From a checkpoint of a small transformer trained on Wikipedia.
Size: 16 layers, width 256, 4 heads of 32, MLP 1024 GELU, vocabulary 2048, 11.3M parameters.
Training: a variant of SOAP for these matrices, 548M tokens.
Each number is 128 + 32 x the weight over the matrix's rms, rounded and kept within 0 to 255. Layers, rows and columns count from 0.

# layer 7 MLP up, 1024x256, rms 0.0494, rows 823-875, columns 192-255
[[188 218 109 146 194 111 101 125 131 111 129 138 138 149 109 140 122 118 127 116 137 123 154 122 149 122 149 105 131 100 126 124 125  64 119 137  72  92 164  94 143 171 138 144 113 119 144 179 184 113 121  87 103 136  69 112 113  98 161 138 173  90 153 117]
 [139  93 133 115 131  72 121 124 127 127 134 138 128 149 158 135 128 150 138 155 173 152 130 108 125 166 158 166 171 130 114 136 122  91  83 140 140 180 148 120 147 147  97  87 164 129  98 180 111 107 121 104  93 113 114 139 155  76 185 140  99  93 137 120]
 [104 169 113 147 156 114  71 170 169 135 138 116 196 121 136 104 200 108 158  95  95  94  78 163  94 142 148 168 121 120 150 114  81 149 115 124 103 189 123 115 175 108  80 139 166  53 131 179 120 132  93  90 174 117 115 125 126  59 125 142 194 119  98 138]
 [130 124 171  84 133 122  92 126 105 100 126 133  91 146 127 145 130 131  90 102 113 179 144 111  82 152 124 135 165 147 110 122 118 148 104  45 131 103 113 145 153 104 142 160 128 223 102 148 134  95 146 144 175 130 148 132  88 116 137 103 139  75 116 170]
 [197 210 106 156 121  79 129 163  86  74 157 122 206 134 122 175  96 149 139 148  71 103 196 134 145 151 129 136 105 152 157 164 163  93 150 137 137 118 137 161 143 158  98 149 138  76 151 170 134 113  75  82 138  85 120 120 110 118  78 168 143 166  92 111]
 [142 142  90 117 129 104 174  91 107 154 150 144 124  92 143 160  75  79  93 129 167 106  85 153  91 135 179 156 105  79 150 128 168  67  92 115 111 133 138 170 167 176 156 116 141 130 127 167  94 124 128 186 175 111  82  93 163 149  77 203  82 151 126 203]
 [100 104 177 129 141 138 151 117 103 144 107 134  75 119 129 160 162  90 138 105 137 128 208 133 126 139 158  73 115  94  84 104  97 140 140 146 122 153 104 148 134 143 128 153 141 111   0 158 162  99  86 119  78 106  73  90 164 126 213 112 156  79 102 166]
 [143 153 118 102 111 116 165  99 120  63 148 139  85 120 127 122 119  89 129 150 149 164 132 111 155  95 152 142 108 132  86 113  90 122  99 116 145 129 144 114 138 126  90  68  65 107  84 164 137  97 142 146 110 115 136 126 129 140 102 150 145 109 145  94]
 [134 141 126 190  87 106 162  73 145 125 205 125 109 149 113 113 140 119 120 102 137 171 102 152 118 161 131 171 157 110  84 182 110 108 102 119 193 101 196  87  98 165  79 127 150 131  80 148 109  72 155 181  88 136 100 160 147 114 121 100 165 143 174 147]
 [ 90 155 117 141 103 134 153 118  90 107 117 142 110 164 129 130  81  86 140 131 132 105 152  85  26 107 190 153 154 164  87 152 114 164 206 139 134  93 110 116 127 197 122 126 120 144 220  86  81 107 103 115 144  92  95  96 169  76 163 176 104 142 136 141]
 [117 185  91 179 109 126 119  90 165 117 130 152 128  71  75 112 112 131 150 177 108  70  82 104  86  91  92 138 148 138 171 132 115 107 121 122 153 134  76 162 164 159 143  94 181 152 117 164 146 101  79 182 164 107 136 120 133 112 127 168 112  99 157 129]
 [103 129 101 203 208  72  99 102 122  95 122 146 104 151  97 107 140 108 118 115  77 156 134 116 140 133 157 147 154  91 174 142 167 142 149  80 155 140 115 160 138 136 110 114 120 156 122  93 155 109 135 122 155  84  49  93 141 127  89 148  86  85 107  96]
 [207  51 129 121 134  99 131 101 112 128 145 176  75 120  68 147 145 127 105  87 134 199 137  78 103 155 122 157 132 153 165 162 144 121 135  62 161  58 100 177 121  90 175 143 171 108 138 140 126  79  81 129 174  76 149 114 120 100 168 125 108  68  90  58]
 [104  58 125 146 154 145  87 138 152 111 151 117 125 159 137 115 143 135  70 128 102 136 119 171 116 178 157 181 103 109 133 101 124 138  87 117 174 156 131 174 126 134 111 124 140 187 102 105 178 104 121 131 103 139 123 170 181 154 140 100 105 118 138 101]
 [114  44 157 171 129 115 116 104 141  97 109 106 126 118 129 169 119 127 173 111 103 135  86 161  68 152 148 177 118 116 118 122  67 109 153 148 127 127  77 100  76 127 112 148 130  91  95  78 112 122 136 147 131 146 124 110 165 186 132 118 124 135  89 114]
 [132  98 174 160 155 110 149 100 196 160 109 120  98 103 137 127 169 141  91  99 117 118 166 143 124 121 119  95 126 109 170 146 122 116  94 107  66 103 117 148 155 203 127 111 106 160 105 194 112 172 128 144 154 112  78 120 134 114 138 110 144 194 146 147]
 [201 115 137  86 199 153 118 165 183 124 169 153  43  97 124  83  97 145 194 100 158 109 147 146 142 127 140 168 140 122  92  75 112  88 141 157  96 108 124 146 178  94 145 124 164 133 146  93 125 102 143  35  77 107 204 143 120 117  60 115 180 175  90 138]
 [169 116 137 110 167 138 127 132 101 111  84 175 109  78 130 221 112 155 146 135 106 110 170  91 125 160 161 123 161 131 103 132 107 122 105 110 124 180 185 178 132 131 103  86 162 120 142  77 128 141 113 152 134 159 125 148 122 184 152 144 111 112 114  92]
 [ 96 128 136 150 122 129  95 131  95 121 122 125 136 141 158  52 140 121 174 134 118 139 121 177 113 108  42 141 155 158 114  83  84 132 101 112 164 164 120 123  86 117 161 141 140 189  86 134 155 119 109 140 123 123 120 138 142 142 176 109 141 124 155  88]
 [146 151 126 120 147 138  59 147 113 132 124  53 131 156 133 164 172  68 118  94 144  90 105 148 130 133 105 150 131 163 139 137 107 126 134 125 127 111  54 118 151  59 143 144 132 135 100 167 132 126 149  91 129 152 122 116  97 165 135  91 143 111 139 146]
 [140 141 119 127 129 109 172  88 176 157 127 105 187 125 145 146 128 117 134 131  81 148 114 132 150 144 175  76 131 126 102  96 115 106 157 107 139 178  88 134 152 160 193 114  73  96 100 106 153 170 136 108  92 166 133 189 170 138  84 112 101 120  63  94]
 [ 93 173 111 120 185 154 121 140  99  83 143 126 150 123 190  87 144 120 132 154 124 114 121 131  91 152  76  67 116 174 150 130 166  95 134 112 123 109  85 126 154 140 182 186  58  89 153 157 105  72 126 149 122 119 138 156 194 122 134  90 182 132 135 159]
 [204 132 195 127 132 123 133  39 119 144 148 112  78 131 131 151 112  89 153 151 128 119 150 131 114 160 160 171 143 141  94  83 116 103 133  99 172 120 120 101 136  90  81 147  69  62  92 152 104 115 176 124 137 163 139 131 135  39 109 197 178 156 111 133]
 [132 143 149 129  79 120 150  90 177 153 115 148 140 107  44 239  93 189 124 125 158 132 141 120 139 150 136  87 114 141 139  62  63 127 119 111 173  93 105 161 125 105 154 145 175 104 133 139  95 109  78 149 153 176  83 125 161 153 109 134 121 119 167 134]
 [127 124  94  97 120 140 145 167  86  94 153 132 147 117 149 114 104 145 186 109 163 126  71  89 125 201 134  99  87 142 118 162 134 122 180  68  86 175  84 161 150  98 119 116 122 134  63 134 110 142 106 131 162 136  87 127 144 143 130 148 162 110 142  82]
 [156 139 154  58 169 192  95  97 115 101 101 111 159  96 121  72 126  71 182 112 144  83 118 129 152 143 121  98 176 125 168 149  94  23 126 153 150  93  82 137 194 127 145 109 118 155 122 156 162 116 118 163  97 148 181 114 222 106 118 128 137  71 161 120]
 [181  99  80 136  98 106 100 158 115  75 125 132 125 103 124  96 128 125 157 137 135 116  95 129 108 132 112 130 143 168 215 113 152 172 123 183  90 121 136 146 126 121 123 136 150 119 126 148  78  81 150 117 100 134 121 122 152  97 136 150 109  70 143  59]
 [113 142 138 112 150 159 145 143 174 121 132 132  94 150 149 128 141  68 107 172 124 149 124 183  76 153 174  84 161 149 101 176 121 105 123 135 119 118 122 159 169 152 130 114 168 148  95  59 152 121 160 116 154  87 157 161 146  81 116 116 121 147 134  81]
 [100 105 136 131 213 137  52 169 160  77 154 141  82 161 136 140 150 164 123 185  80 109 137  75 128 116 132 129  96 143  73 212 121 123  97  82 132 105 139 153 155 127 139 105 159 134  92  98  99 120 173 137 129  89 124 184 182  58 108 116 166  56 143  94]
 [ 73 145 157 120 126  45  97  88 106 160 123 105  93 130 171 115 160 110 106  65 138 128 145 148 131 157 139 161 132 142 188 159 101 183 145  69 168 116 113 184 129 149 160  39 145 171 148 150 123 105 118 139  93 120 105 155 126 111 115  80 145 149 108 109]
 [127 174 126 131  99  88 134 109 139 186 116 179 110 195  41 153 152 161 103 151 169 116 136 107 140 136 155 149  92  79 125 165 132 103 142 104  66 106 141 136 139 114  79  86  99  96 126 142  35  73 113 184 120  79 174 170 121 134  94 131 194 155 109 113]
 [150 149 121 139 157 115 135  61 111  71 111 142 123 130  89 164  92 127 118  69 159 108  99 112 112 101 171 165 125  82 102 175 154 108  90 112 116 147 133 144 126 102 101 116 168  75  72 179 131 136 110 112  84 108  97 138 122 147 104 145 109 188 172 151]
 [ 91 149 110 125 135  99 148 102 138  49 148 117 110 127 142 189  98 108 129 120  93 134  96 118 106 116 119 153 176 114 103 127 198 128  82 107 130  76 119 101 119 135 148 192  87 109  86 126 124 157 147 164  91 129 166 129 160  72 126 105 132  79 127 141]
 [106  51 136 115 167 150 124 103  78  78 136 116 177 143 127 159 128  72 151 119 170  69 132  90 140  97  68 181 144  84 169 155 125 182 149 180 128 142 127  98 116 135 112 181 114 136  73  91 128  93 140  88 102 133 152 132 147 142 142 145 159 223 132 131]
 [125 133  97 127 133  85 129 151 131 148 112 130 122 125 123 147 194 137 185 120 107 131 154  95 166 134 126 151 163 136 160 110 142 124 131 175 116 135 126  93  99 119 107 137 115  70 118 135 130 127 184 119  97 110 122 154 165 180  98 149 171 106 146 142]
 [ 84 124 165 102 118 120 178 166 116 112 123 156  85 117 164 133 205 135 129  58 142  29 114 132 124 154 127 144 107 130 137 146 165  67 120 124 152 147 152 115 131 125 145 109 152 146 160 145 146 154  90 163  71 156 141 177 113 166 152 141 149 112  93  86]
 [103 147 138 143 121  82 118 116 140 155 113  62 133 137 166 100 152  91 135  76 105 136 125 181 122 140 148 151 109  90 105 165 120 132 141  97 105  55 136 109 201 164 123 121  95 169 161  75 168 163 119  78 127 134  59  92 143  85 143 201 110 160 168 143]
 [145 142 163 155 128 110  81  96  88 159  62 133 129 108 112 119 161 116 139 153 117  99 152 110 137  94 153 154 140 118  85 116 101  72 132 160  92 118 135 123 203 128 112 142  59  94 125 201 126 132  88 146  90 139 125 124 149  70 160 142 110  84 200 112]
 [101  96  71 159 131 195 193 149 183  74  72 149  64 143 119 156 157  96  89  92 131 162 135 136  71 129 143 170 182 157 131 169 167 168 147 155 146 134 124  96 134 156 105 141 119 112 187 156 156 191 184 104 128 102 162  84  89 143 138 108 120 111 163 121]
 [ 96  94 120 158 127  86  91 124 119 150 104 149 175 100 134 125 154 102  84 149 112 134 161 148  84 133  78 119 148 178 167 190 100 167 120 134 153  88 125 130 108  87 112 123 182 131 163 187 128 131 150 150  92 125 126 162 127 130 170  87 160 157 163 152]
 [ 92 105 145 123  59 141 128 158  83 194 117 119  89 118 143  80  92  98 142  99 157 153 171 113 155 110 124 187 114  57 162 107 126  73 129 152 116 136  99 101 120  97 124  69 203 114 141 129 120 153 118 116 173 118 139 179 159 127 130  92  70  72 118 118]
 [118  89 137 135 125 130 131 115 183 133 115  96 133 135  82  29 147  98 136  82 111 124 161 161 118 127  61 134 132  93  90 115  87 151 132 137 178  97 114 142 156 105 163 114 141  62 103 131  78 137  82  91  85  93 182 153 147  83  91 111 137 131 112  76]
 [125  78  96  94 120 103 114 180 125 104 150 120 108 154 129  98 122 184 168  85  93 141  93 108 150 123 136 154  91  98 174  99 129 157 128 105 131 115  76  79 158 148 107 165  78 123 130 135 167 127 148 142 155 106  72 109  64 108 143 111 129 146 166 127]
 [122 114 138 147 117 140 120 136 156 122 149 133 117 198 125 148 144 116 121 126 128 112 114 119 139 103 154 116 113 123 135 153 163 110  93 116 147 151 174 115 125 125 132 131 151 205 124  80  98  60 129 169 151 113 103 129  86 109 145 153  91 187 159 156]
 [114 132 125 103 110 133  91 141  98  88 134  93 155 211 150  90 131 134 171 159 140 157 131 150 152 146 121 145  43 113 157  98  76 104 107 113  99  91 206 129 113 118 129  99 168 143 122 156 129 120  84 146 105 135 170 170 160  70 120 122 165  71  98 119]
 [152 116  95 137  79  90 146 155  93 118 119 178 161 107 107 145 146 129  85 159 108 158 113 139 102 164 113 181 164 120 103  70 132 205 109 104 144 195  78 126 187  62 142 123  90  96 165 217 100  88 147 163 107 136 104 164 117  92 162 150 166 121 144 179]
 [159  99 129 162 158 150 107 129  84 104 105  90 117 102 191 158 106 168 129 136  48 125  96 167 134  94 163 140 149 112 133 150 123 107  77 102 150 123 127 125  85 126 125 178 119  58 154 164 135 132 128  93 119 179 165 173 125 128 161 130 123 156 102 212]
 [154  94 101 114 130 156 148 160 126 128  67 132 144  97 112 158 129 125 147  79  93  99 125  60 132  86 176 115 107 166  98 176 207 125 116  90 178 145 129 110 139 124 179 161 152 122  58 151 188 144 118 108 124 173 175 135 110 125 104 179 142 134 130 145]
 [107 176 109 128 168  93 168 142 133 133  87 101 188 109 196  99 111 122 156 109  49 149 117 179  10 132 173  94 144 109 121 132  66 101  99 173  20 135 106 148 106 143 140 118 124 119 154 112 182 176 109 121  89 134 121 163 116  88 105 119 182 102  74 166]
 [134 169 108 141 105 163 125 111 105  85 122 150 147 108 121 141 133 125 185 133  93 173 152 173 113 155 161 154 104  99  65 176 179 133 108 121  81 110 165  98 168 101 129 110 125 105 180 210  93 156 156 142 109 146 104 158  56  88  92 149 115 101 104 151]
 [ 74 157  67 140 121  97 124 155 131 124 123 184 148 180 124 165  86  62 120 137 164 142 119 138 156 138  93 230  97 171  88 170 135  76 149 127 142 144 130 176 131 196 109 170 122 162 138  89 132  78  81 160 157 161 100  41 123 155 205 150 104 143 108 186]
 [ 75 116 180 111  94  82  76 128  76 173 113 173 118 152 146 149 124 170 167 160 147 231 163  78 109 153 166 144 120 122 139 151 151 100 121 126 121  95 158 149 181 114 162 111 149  97  90 140  67 143 187  55  49 114  79 126 223  96 135  44 137  79 191 159]
 [172 140 142  60  90  78 163 112 127 139 129 172 164 141 152 104 159  67 150 122 142 172 148 150 127 142 153 150 143  86 128 123 160 117 147 152 102 131 179 126 113  59 125 117 146  88 160 146  76  65  88 119 163 124 156 144 175  97 142 109 150 136 137 104]]
# layer 7 MLP down (transposed), 1024x256, rms 0.0494, rows 823-874, columns 192-255
[[133  65 112 135 135  85 151 114 173 117 146 121 144 102 188 101 146  85 123 126  63 111 130  83 211 179 146 170 144 159 106  98 166 144 133 127 216 108 107 110  45 110 138  91 135 125 156 124 145 153 140 117 158 196 190 116 117  75  99 128 112 130 127 143]
 [141  47 122  91 177 128 164 137 114 126  88 130 104 117 171  69 136  93 127 135  99  90 116 169 134 100 202 124 130 152 113 137 156 148 202 112 143 114  93 204 129  96 176 123 153 105  71  71 135 171 111  96 165 124 143 136 158 163 107 105  94 121 115 155]
 [122 171  93  99 122 157 145 114  90 185 131  93 157 129 212 179 141 110  71 149 146 158 175 133 184 118 107  67 143 119  82 176 132 131 151 128  77 185 129  85 136  88 160 181  57  98  86  93 140 145  81 112  44 134 151 129 124 111  99  69 140 110 115 117]
 [ 45 105  61 115 106 111  88 165  97 202 151 138 154 157  82 168 139 129  85 102 165 124 123 117 126 111 135 188  66 136 111 180 176 145 169 162 153 122 147 160 129 182 107 131 111 117 139 144 149 123 126  75  83 132 115 123 109 148 115 104 174 145  89 166]
 [141 165 131 107 160 154  70 134 142 156 101 132 116  83 159 162 126 129 140 181 186 145 129 166 157 141 146 105 184 126  56 100  93  95 158 129 117 128 113  72 172 136 131 115 165 118 131 150 144 110 197 143  65 120 130 114 178 162 121  55 106 128 154 118]
 [145 133 132 163 180 136 141  67 114 118  84 178 104 139 128 183  89 109 168  96 106 139  99  95 139 144 153 171 157 157 170 108  73 156 168 139 135 170 111  99 132  77 134 152 176 113 157 109 172  74 101 124  92 104  74 110 126 120 131 105  97  84  72 116]
 [110 101 111 114 103 163 154 200 138  86  97  89 139 165 154 157  60 154 154 147  71 151 118 108 152 175 102 179 104 127  81 181 137 125 162 110 121 117 149 142 106  82  88 149 143 156 160  96 192 159 165 143 185 166 157 119  85 133 116 192 150  85 120 144]
 [140 126 202 160 161 141 151 143 121 136 105 149 134 123 134 166 119 139 152 162 108  89 118 124 109 128 177 145 113 133 130  87 141 171 133 146  76  99 132 131  82 130 171 122  96 156  94 144  91 183  90 177 147 133 115 110 124 161  81 125 175 111 158 113]
 [ 89 105  91 108 131 128 150 152 127 110 115 148 101 141 156 123 136 164  76 117 153 130  94 109 177 146 155  92 105  98 131  68 128 161 146 133  66 109 107 112 194 117 208 101 120  94 163 125 102 149 121 110 197 145 130 168 173 162 138 143 105 102 142 134]
 [184  94 101  92 143 107 131 186 114 149 166 164 122  63 145 140 137 149  78 142 115 130 130 132 163 143 163 141 107  80 114 133 148  90  94 102 153 139 145 174  99  84 188 129 123 103  13 172 170 130 114  99  82 146 168 149 135 112  47 131 107 178 163 106]
 [121 117 143  57 146 138 139 182  36 172 144 149 148 190 177 139 100 125 153 130 125 179 143 139 195 131 143 113 150 121  94 130 124  96 152  99 191 142 195  77  78 163 120  88 210 162 135 123 121 127 106 150 123 112  82 124 111 119  99 169 149 147 118 115]
 [140 127 142 152  66 166 145 137 150 119 142 166 119  83 136 142 132 147 128 110 169 129 113 127 112  90 141 146 140 155 115 139 128  81 137 160 112 135 142 141 144 113 160  97 130 107 107 145 150 123 121 153 149 135 187 174 141 154 117 163 141 160 139 168]
 [ 78 139 139 135  79 147 117 134 113  26 102 135 173  90  95 134 141 102 154  86 106 147 142 101 122 127 143  94 129 135 183 128 152 121 124  82 143 120  98 111 153 124 115 143 136 176 128  61 167 143 149 131 142 145 154 201 107 117 188 157 162 132 141 155]
 [121 178  76  72 129  91 129  90  95 169  72 102 146 101 136 153 133  67 125 145  88 152 133 137  88  89  83 118  97 156 126 147 137 104 129 116 155 140 158  91 146 132  97 132 118 106 139 137 100 118  60 124 135  86 109 119  95 121  82 101 179 164  93 133]
 [126 126  61  83  86 153 127  94 141 109 117 106  88 121 109 130 153 113 109 145 140 133 136  84 141 137 112  95 140 143 175 102 157 134 128  91 138 173 125 148  92 157 129  79 133 130 142 163 118 124 101 117 115 128 126 162 126  84 115 154 149 142 129 138]
 [ 77  41 135 105 136 127 131 128 153 111 116 119  77 165 171 116 142 162 180 109 118  64  96 153  51 108 185 174 123 137 176 103 152  55 138 139 145 119 175 167 176 142  92  91 151 122  72  73 139 155  69 174 133  91 124 119 130 139 168  65 116 103 148 164]
 [131 149 162 132 117 153 194 133 122 154  68 106 147 149 158 163 134  96 102 131 129 120 115  83 137 123  67  48 126 111 166 110 105 223 131  99 149 120 152 115  40  92 137 131 151 158 164 101 141 132 142 172  84 143  94 131 140 109  91 143  78 165 136 159]
 [154  99  96 111 101 162 175 142  95 114  34 148 106 101 142  94 166 115  98 136 159 118 134 181 128 162  97 164 147 120 125 124  86  94 118 190 154  78 162  67 105 172 134 147 151 105 137 146 136 115 106 161 165 139  77 111  84  60 148 150 182 111 143 127]
 [171 114 108  95 146 125 159 171 143 171 136 130 184 121 160 112 123 177 136  87 138  53 106  93 130 143 153 129 120 104 109 121 132 105  96 170 138 100 138 121 203 185 124  94  79 114 155 153 158 179 175  86 107 188 162  94 111 173 134 164  97 141 148 118]
 [ 72 114 103 176  72 136 132 192 134 162 142 114 100 133 119 117 133 128 173 124 108 156 145  72 128 123  87 163 157 128 137  39 170 123  80 124 146 225 158 134 112  99 140 155  90 161  61 159 101 144 121 129 138  92 133 182 147 112 131 170 160 192 193  75]
 [ 81 120  48 161 171 111 136 138 162 108 145 143 146 101 138 108 144 182  99 112 149 188 113 152  65 157 105 213 155  88 134 130 182  73 162 149 152  95 153 183 136 190 105 147 167 139 143 102  87 119 146 151  96 110 102 134 207 130 133 150 186 168 108 159]
 [130 126 121 142 135 143 126 149 102 124 114 105  88 161  90 227 137 131 104 123 120 114  67 128 127  73 117 142 167  73 160 174 162 176 107 100 141 160 135 112 147 133  81 107 135 142  88  85 112 120 121 143 132  98 167 103 104  99 169  97 108 109 148 155]
 [102 150 175 197 124 111 110 152 137 154 117 124 116 171  81 105  72 183 131 130 162 192 127 161 102 149 177 147  74 155 136 184  65 114 117 111 105 102 145 187  99  76  68 183 111 121  76 169  54 114 123 108 155 156 152 147 113 154 141 141 169  42 184 108]
 [122  66  87 148 137  61 188 185 124 159 127 101 118 179 142 131 173 143 138 119  50  87 144 183 170 190 159 115  93 155 106 145 104 103 162 122 106 103 123 170 103  86 167  36 138  66 132  82 106  85 158 129 158 131 172 105 181 128 134 128  75 175  96 165]
 [ 96 116 140 177 140 147 126 145 121 127 135 121 133 144 130 113 135 175 121 130  92  75 123 161  29  65 174 154 133 110 134 170 138 109 178 154 173  64 125 111 110 131  58 118 141 131 155 175 125 101  82 131 175 119 153 167  89 175  77 130  76 153 190 183]
 [ 79 159 120 175 143 121 126 168 148 141  75 129 144  21 116 126 117 163  86  86  96 141 120 104 126 120  91 146 141 168  74 149 160 117  95 136 113 180 165  99 113 183  83 153  99 140 117 118 159 144 156  99 155 131 153  92 103 152 201 118 132 107  86 113]
 [131  52 129 122 171 145 200 157 108 190 164 124 168 195  76 119  81  98 143 123 135 120 118  81 127 115 111 136 156 122 166 172 144 177 139 145 145 163 165 188 110 101  81 113  97 119  80 140  90  99 130 121 125  91  85  94  86 120 199 159 110  96 146  89]
 [121 159 155 146  82  98 118  91 110 121 161 158  99  94 105  83 113 146 100  92 105 158  94 172 141  88  55 136 154  99 125  65 126  92 215 161 123 109 151 188  94  86 119 165 117 113 129 152 132 108  92  86 150 200  94 143 131 131 148 105 134  65 119 142]
 [ 84 167 146 136  51 107 157 153  79 125 180 111 140 135 140 119  83 100 110  78 129 161 173 151 119 119 148 164  81 139 144  99 164 140 186 148 119 117 114 111 136 120 124 142 100 155 134 165 134 122 147 108 127 151 198 103 142 113  94 147  82 195 105 142]
 [113 104 166 145 102 183 135 158 171  97 146 137 119  96 114  84  90 125 122 161  71 141 108 136 150  94 145 124 114 162 122 134 148 105 105  92 116 126 146  83 198 138  80 185 111 112 122 120 130 145 162 165 131 150 100 120 156  77 177 108  83  76  88 160]
 [137 160 173 162  90 119 111 152 154 118 109  45 158 129 195 109 161 109 167  75  82 138 141 132 125 148 144 126  81 197 138 177  88 115 126 139 170 143 127 174 140 162 166 169 154 163 134 132  86 179 139  84 148 225  90 114 166 130 137  98 144 149 143 157]
 [149 185 170 135 157 146  84 117 173 140 164 120 135 154  72  87 136 117 147 147 119 141 101 166 182  47  67 147 125 138  89  70 117 124 158 126  70 121 176 171  94 114 111 117 119 142 148 125 132 112 176  88 127 170  91 189 148 158  99 120 203 119 102 134]
 [120  80 129 183 133 166  90 158 172 166 117 143 121 144 110  70  71  99 129  98 100 128 172 157 125 101 150 100 113 148 150 108  90  97 163 107 127 185 132 146 143 112  76 106 200 170 184 158 134  74 123 121 111 135 118 116 135 144 118 159 102 157 137 153]
 [186 180 159 117 121 119  93 121 113 174 132 150  82 132 158 131 129 201 135  87 137 136 123 126 101 143 180  66 144 177  95 137  97  76 118 116 159 105 125 145 116 126 153 142 156 164 154 129 117 158 127  75 124 104 118  94 125 109 102 124 156  62 106  72]
 [177 131 129  89 142  92 100 102 148 191 162 153  80 160 144 103 102 178 138 164 181 115 120 164 131 143 101 153 124 149 177 159  55 155 181 109  96 139  77 147 121  68 131 124 183  96 164 115  99 134  88 109 109 155 136 126  93  93 111 146  92  64 131 120]
 [192 120 122 174 137 153  42 156 167 136  99 118 156  68 104 179 103 139 143  91 180 114 110 140  54 207 127 140 130 143 161 135 190 105  99 128 163 104 131  75 146 103 132 160 229 151  45 191  85 105 134  80 161 147 101 179 149  89  72 143 127 156 130  95]
 [165 159 126  95 153 122  71 141  98 119 104 142 107 128 161 110 111 138 116 167 184  74  88 124 131 194 106 121 148 169 117  74 132 124 126 122 153 145 143 149 135  73  93 122 151 111 109 128  72 153 104 153  83 127 141 156 172 133  99 110 105  89 155 110]
 [175 164  90 126 147 107 156 137 125 163 135  97 134 125 156 144 105 142  95 174 125 101 118 145 130 133 164  70 102  87 155 147 134 166 169 141 145 170 153 143 117 150 145  79 117 120 141 105 176  96 121 111 129  95 125  98  86 141  69 104 143 151 104 131]
 [150 136 156  97 109  98  59 107 110 182 136 117 156 121 103 120 130 156 152 138 110 106 112 121  89 120  95 116  92  87 114 114 136 143  86 125 111 107 184 142 127  84 172 144  97 127  80 103  80 101  97 140 119 126 115 172 165 123 131 158 149 154 117 128]
 [136 127 137 117  96 139 193 127 118 104 165 116 132 168 157 109 124 132 140  81 116 165 111 153 150 155 175 142 106  89 100 130  94  91 125 120 122 108  88  90 145 160 106  99  80 116  94 133 130 146  77 118  79 136 151 116 153  76  99 163 105 150 118 124]
 [127 129 115 156 138 120  67 117 151 116 137 105 111 130 103 155 170 167 172 155 130 106 131 133 129  88 119  95 144 124 146 147  99 152 123 158 143  96 154 149 123 128 107 174 143 157 140 127  98 156 113 122  90 121 100 118 105 143 144  70 183 158 102 142]
 [121 139  79  96 116 125 151 141 138 177  70 138 136 104 142 121 135 108 110 102 154 157 115 111  64 136 142  79 118 124 130 152 134 165 191 145  94 102 107 120 185 161 122 141 159 107 139 155 131 172 133 132 156 132 114 123  99 180 127 126 107 149 133 133]
 [183 141 158 174 175 118  88 140 144  71 115 150 110 132 159 114  85 144 134  97 170 117 191 120 136 132 163 218 122 158 136  55 118 128 185 126 153 120 169  94  87 103 133  89 162 134  67 134 101 131  76 119 147 191  86  92 114 139  77 109 144 140 118 225]
 [167 125 137 131 151 123 108  93 151 156 135 178 150  84 138 104 140 122 145 108  96 124 112 146 108 138  85 136 111 119 130 128 124 145 143 126 146 144 128 113 122 165 115 149  91  79 154 137 118 210 154 111 123 126 132 106 172 143 103 116 137 122 135 141]
 [179 130  82 138 105 138 134 140 145 192  94 144  77 108 129 142 159 135  95 150 104 120  95  91 115  89 120 104 144 147 100 135 160 124 139 158 124 135 139 151 142 159 130 157  58 163 187 128  99 119 135 160 103 104 100 109 123  90 138  98 100 169 172 111]
 [122 159 158  96 116 163  90 110  75 138 183 121 177  81 109  87 127 157 141 121 108 106  99 132 153 146 112 118 127 124 130 167 205  55 107 137 131  75 162 108  68 135 153 117 156 141 114 133 147 107 110 115 115 182  93  86 103 163 174  72 168 128 110  91]
 [101 142 118  93 113 123 146 117 179 173 164 158 102 136  81 110 153  72 111  98 179 155 168 116 132 138 105 127 128 150 134 103 170 148 167 126 137 125 116 116 157 128 111 124 141 192 113 128 126 123 105 137 114  86 134 132 162 122 125 132 118  90 137  85]
 [124 171  76 112 144 128 172 152 110 149 138 175 115 141 117 125 123  82 111 113  76 136 135 178  97 130 101  91 139  56 125 161 107  93 158 127 132 126 120 116  95 184  48 141 156 149 161  45 170 113 139 131 120  84 165 153  89 113 173 117 102 190 114  71]
 [133 133 129 178  89 139 127 132 202 109 158 108 151 124  89 119 147 136 120 153 169 125 144 134 136 124 117 139  91 107 110 105 183 101 144 116  95 156 141  95 179 146 157 120 144 123 102 146 109 132  65 100 150 112  56 122 129 172 146  93  59 170 107 106]
 [ 77 108 173 121 122 111 137 123 167 163 137 144 122 123 148 120 125 135 140 127 106 143  89 107 107  76  80  99 136 122 159 113 127  90 114 136 144 117 148 171  97 151 123 181  82 127  82  66 125 142 138 172 156 130 101 130 167 105 148  83 120 117 129 123]
 [116 169 146 129 142 113  74  74 147  98 108 119 172  95 196 190 153 141 112 128 170 163 121 139 113 124 133 114 173  92 189 106 167 123 131 107  89  90 136 141 128  97 130  86 148 157 164  48 175 161 160 121 184 160 117  73 153 152 112 110 139 153 147 160]
 [111 120  89 114 164 106 164 150 155 145 186 113 134  55 111  59 123 114  97  76 140  81 125 136 124 120 132 164  79 146 154 107 107 126 151 135 101 138 120 121 123 118 144 133 148 117 184 112 140  76  92 161 146 103 168 109 103 192 166  79 125 148 120 156]]